Weights of a small GPT-style language model, trained from scratch on English Wikipedia.
Size: 24 layers, width 96, 3 heads of 32, MLP 256 GELU, 2.3M parameters.
Each number is 128 + 32 x the weight over its row's rms, rounded and kept within 0 to 255. Layers, rows and columns count from 0. Numbers have three digits each. The size before them is the row's rms in percent of the matrix's.

# layer 9 attention key, 96x96, rms 0.412, rows 0-95, columns 0-47
087:129082119084083134111112132065108050151044122171134144159131101110103108064134154152111108117183074091092113141127101111146124183124100123162106
079:115084175116132146141138152133096132166162162136165108157149086104142126117086124154112111148095069138149205146182082077130112170098077131163110
074:072090119168142039134192166123118106136147150141112074138152138130140158089081124139120145158129115166162102103099064131114138091178167138145087
086:146180148150102136194087144133135108110096125184117151163130091127089066109097137111160107160151129125187082144119119109145132143115175055129154
083:103105159101152096111145139127096092113114123090192132136109165150063093121141137159091147082166075150172143171115182096102128115145140158106199
075:146131100130123101119118069158141126128160139106100167107153039166100162141091134155141149097148101154122141184134132196106174075185131069129082
074:145151170169154175096138207137169097155058110085136128096100159135179177125077149132090127137133038072138162114100136172150136128110180189130146
085:096108154090123105164197090200148153128148162130117109146115127175080137131148141107045107101124145121153088062140142109124123172107149119119143
068:159120096088159159127166188115228123158089092179086092093127164072170160110127116134109113086112127148114129106131120131058103177145121118140164
080:109129172073153125150118115129101090106134097176145177123142143132089115149120156123181129161178160133125152154084136134180126175089070179067148
076:099119073067120179118133129133081118174175172156112137173076153134077122116150129127096104169110127118179094098114098160120129105159160145128128
086:083119125099155148140125113086140132183088109113134069119187150147130131128105125144147153137075129154091167088139130186098133160149065140041160
074:100165122131136189160152123127126119129085136198186127112156117115119152123221117126160145128104054133134182115187148086160162125170136150107096
080:076150127121144144136098069150139160135126115128143122104083144071111121107125079132191141194191100130071136145087104121103063133134144177123143
077:136169126068130136103097096158184132175092111114144126115116151141151089127126118155100164104164092117130169059164156109177136121172136168188112
077:087105168159158158144051124087138110141093119129059146179133106168116129139129157139138137129126104187129086194121107139144076117051147148101090
076:133115021102158109101070117147206076128118148124104117094075112092177140118124163074107145122180112119128124122138143130162120119093133108089132
078:187160186072150153099126158118181079066152146121176125068123086081101150124123100136167089166133129071125098095123140138077159145151127191127156
079:152113103149106141081127089121099119123104143088114098140128145080115157089091092158176145139090183126098154096125114117139153149118132171117079
081:123122126133142137125153131176106115152174163137106110061134174123142050106125114112152154128171236117122152094127104172130098095161156161104109
088:166134083088171104161117119097121096093171125135136147122155098075123111120115153126127106174094129149144081073094091106111042170124156124111113
076:154160100132180063159151128109078157084114152145099179196127209192100199133144115112146106145112126153160135099101115144129090198167178138151085
076:091142139171128122077155172140127155136155098109130156122174103126191139129127068143129105095098088113102094114087095112144133172132079165155154
075:104140108102152115178086196117121091131066131145131132157105135168133180089082139114164120084110158112098112100138110076111174137125135148127069
078:101164103113052111083158119153068109059119079168153138175143174122116141138114146108144075116138146173184146099144099132096129107053059155159167
081:097105136082188171095127121183101137121145113100121127160135165098151180084114119112165152096138155101126114186168173131089087143118107152101158
073:088142113104120128135132187201166122091118155139157181146142157120147187144169130154139172209057163084147107103152126103106154149146100113137157
083:140168133160145100136095093129116122133082094134114146157137107187119189178156139101109151107174103159156138131111149111071148114114100184088095
074:125133163117149104142101061095084113104102069099139095117157117127177111157104101211105122131063183123205157103130108104105141176132188192091130
081:111078118134127159107147065115128077169177117173179134183159111106090105104175158115144129198159115108092182145119101166114136180136089107175126
072:143137133148095102063162172097128121109083161128133133167138091096096100141116089165113148117120145098072048149138098133156142196127158104091176
085:078122146160154091107118075168095143182061124195087143182160180138142108136111121128112176140134122131107162141104151188131075157130115071139136
076:130055093109151118103129171155132108110069133161230130163129089140139146157161167103151154148178150113107101162157124107098117074148093070132092
076:052138116145171080147101119053109207090182164128115115189086165124089112131123140103165149091191150142151112151072159127158069142153122092116156
073:110104141123118130127138173098152128128087070048128164081130143121161148042105113149171088094102147154114122152109101092120128164120111106121140
078:122175098158095164157153102105042119120119154175147111153160140164102168077071133107143117158168107132156144113084137151179105116101133106130097
081:144123100234119118134123153166128141047128145094115113081144149176069043104161138162109116074105140162155146121138117163145091115126151154164092
074:141160108161144150135168081129143148099137129119122162096119149143145150179145128107134127177121137049159225090094138141144090102168132137129165
075:121143152154138111120147156123214159158086123090065118115104134134126106183170142063138110090086052143057112083149157079165101124133149161113095
078:127156191142204143113158076127097177130136174129121112147174107089053197127158145095169144135128125154162130183143100186113200148150096034130124
088:159117128072146143153195127115112148122172107121142153101112129118125141106140122103155184156112116084125143075149176145175128103164067191077123
071:127151139116089152108070102094088120126136104172111114145116110119145113107126176082180107139093146121148130110185056079178118099116110174136086
077:129114123134139161088101131134085169149124146084165052115100100145091117120162186125160193181134177145177105075157112192136166157123116171111165
072:080144146135126144081169106126081189142136081083137079120202175066114070102114145153071155177122141119136126098173149098125158122100176149141068
083:151123106118166137115074177141190137118117139091206151116176125139140078142124119118132138129096066062175056109083148082179143115135097115150183
071:111159134116096107142140115126143096147093087149087120119129129128137122110130159114050150115152112101088108141139175157189197071132129131130195
079:128091130122079153154120090185117151110122156106114154076138142168087143119158166138094130163105097148148133124064135153082091124097104128121072
080:078135165135135156141058111089152133100118097184064151077080149134096095132060069144101162127109143108086113089150122101139117154115190104139169
086:098121116112117149150099105113059114126116088123137134124105148167136112157087085150154104138160138160181170166167172069125146071104080116164095
077:132079127128110125070102118135147112111182155118096122159165114181172112124124067101159107118122116119131159138136112183122142174158162077109196
078:143134085154147189114110158122174149091152131151161114127105118097120183163112108135140082157185155091090104122124123100096143087090128136102077
084:123110119103115144159159063167111173163170074159177165127094150102126101137143154114116123143110174106118096110160093161138070154189128147180124
074:103092165139127148115210108156120136089159159123136129176150160121114111107121108100119149174115179145180121181138101084151166151160139108144129
076:108119107135150125121119099117123154178114155149178163153116107151086094128145137162122111060091071092156166169162102188161118172120108116061196
083:129171109122159171156163159069164065148132172132150122170159093142158143087163108153142093092143132123168103187082157117106116114135118113106104
081:172086184117131091151099182166153104129119116068131197129156078150156160114065156188115137116141066121187159169145136161091102099161118114093138
088:183125120108125141111155122120142181101116129088158071080082122100161198096143095108073144110114102125122142120162140054141126184113160155135106
059:093176124119121149195116105128098135151149177149118117164154075136095114133063147140139164112016088137124115108136082111107170137092109072110134
075:121184163104123103107167149175160121098125165115096115056115125115153178137142173165122104109076095071105106090198118143111159079166105130097145
072:139145142112140094129175069138091130189103194095083145140171093181140137148173133185107138105150150123133143054104197083151160194160111054153122
079:101083071110161143105146166147103176147114169084095109120114124112130140132115111108067112168071082141185191128135114123159109111173185166165141
076:127102164151067082072130146136134193117083146134172116118116166155133100144124135137133088148105031130161152130091121174161148139130084140154118
077:109073108115076111118141158107104104166135132140143134110145112149163136136145142118143208141150081130136145115166110075149186141077139105028113
084:124191153108152099118137091127113121102121155089095143109121145086124137163104141136135093103130141128123118180053087104153129171146109152100096
145:180108160111114101201136066156141109085135189146145147069200154100169154149137067063138107104109162162167139130120117148136102134138147156109121
123:084133131118134127094204119139066091090191124082147116145123124101108109167148077124150061165113157181115097142143107149121086038124138127164098
139:115140104135075152134130161106166152074112139110161171125091115131158081094084101164094108125109121102141079150112145088157112105188141123106133
128:109089158200178150139087123174181148152092102183118159158148096153100184143181127182099182149091122120095146191127133139124170149104071106097109
125:170099153165081137111088124145058170161122115092147139179135135151157135152169161137155154136137161092176180124091141135127111112116126109143069
130:139124188114099132136134103125105114113183192145139113128103128142102113102164166120255147159140148109158099097089108153136140141114064157129100
124:133134072136147151183118182098112109105133123089118130148142083170188124056134116189126112110097139127092159122129134038118150122100108125195064
144:119146104130120111100182092085122149139088184187112121157177132160122072108122112159114165148151132063200157137090163089091135110154225081096147
137:137121157145114172078108207148142119113166158128081106078142114108130157132138098140161112109129125133174153095139068119116176127122118154142098
121:178085114158186144110168114116117136082161172154126128107108143089077120149110124140127039138110085094141134150116135083142118127113150133102095
133:070144105128167095105163110151085111123127106115130162191141176135130131088184147125110141091137142164133074138151152129150107109133088105148076
141:157103136107155196190167133090124098157152153132167051168132118128141129133129218088160116060091110156098139146142118186153118170140149083075164
132:141072133095109112107055092122147093126090115188108146115148110111109140145155168084131107108164089119138187173068090136216126173112081112175112
132:118114178112177167074119139161108087130099163113150123142112162095128073119102088115139138170091099131103090196196149094143133130150141155174152
146:117094113101080134105076128080084147119159109119138180173117086067116070093141079119121115142196141163182146070181064169166120105091099095113117
142:149073099157189124164123081152144195148139109178131163158140130153150061170169090152140112183133101168097122168141123098049094170113107132170154
133:132083189154094155071094156111115095110132178116117178132144140179096139142140113150137131101165075129152118174111181096100147122113116177130118
136:171166091146163147166105084102114124114183140082120119111127096138101131147127162132193089072127124122113178106090091094158162118114069074135088
143:167168114106149170095092111078164188101141126101165150189118141144175075137183119182185154134125126099162135124175162082133084154112175126110126
133:134127130104138162136079172071180108133097100157146106128136199153175156093124150203116154072123153155147088164128142110132152121168104139081166
138:099115103125155134077169145090126142108128072111120118116121125086169150064196136130158104119132187100163162104121140148117119140184166171110184
132:154161170103183092114088114169159160121085085105150171119128133075176098097166109150136098101112186117134156126086142142076168101148139131059154
148:075102181206159131174150108111088111092158127106147124152135161153086092111109141115140165104071186089126127146115145176152140160075075074069117
136:141146150140145117113091134097162078086103133168158124111111121078170167160177093147138123069092074122104152163159183091069113114124164114124114
126:131115072101173140131075140092146101134103151139104068164163152131139113099111124084090128149110163101152057116187118118124143141152173134145098
142:130088140168197190075167116142170120135100176095168161096156115120155130169086101153083109141131087094144140094102164148130139117143108148116134
114:133113158138197173108157136148063129085117090096171105189159147147104093129121167105101126155107165099063106102070097138159083132124157117197145
130:090182083125131120161199171146098129166067133105060105098162161169115097082219122133106091129155081136120139124080155115129118137161101147164144
128:102053119133129111125134119119189098168121094119129154102117117130087150131107190156165136138131149078047096111178118154097136091130082112135119
127:107200135137092095135144132110171175133093099110108116128132130142172072136193132143167171125194094166113110089161165193162152130108098114093188
123:043160094135125155117154086185074153151095165147136152159149123181150103123015105131098085099113102195128163138137134166134112120187146089124132
125:131086152052133114098165152124147144119118169141086170101141183155170075178115102134130143115177124094063044138117103114080158118163113186117131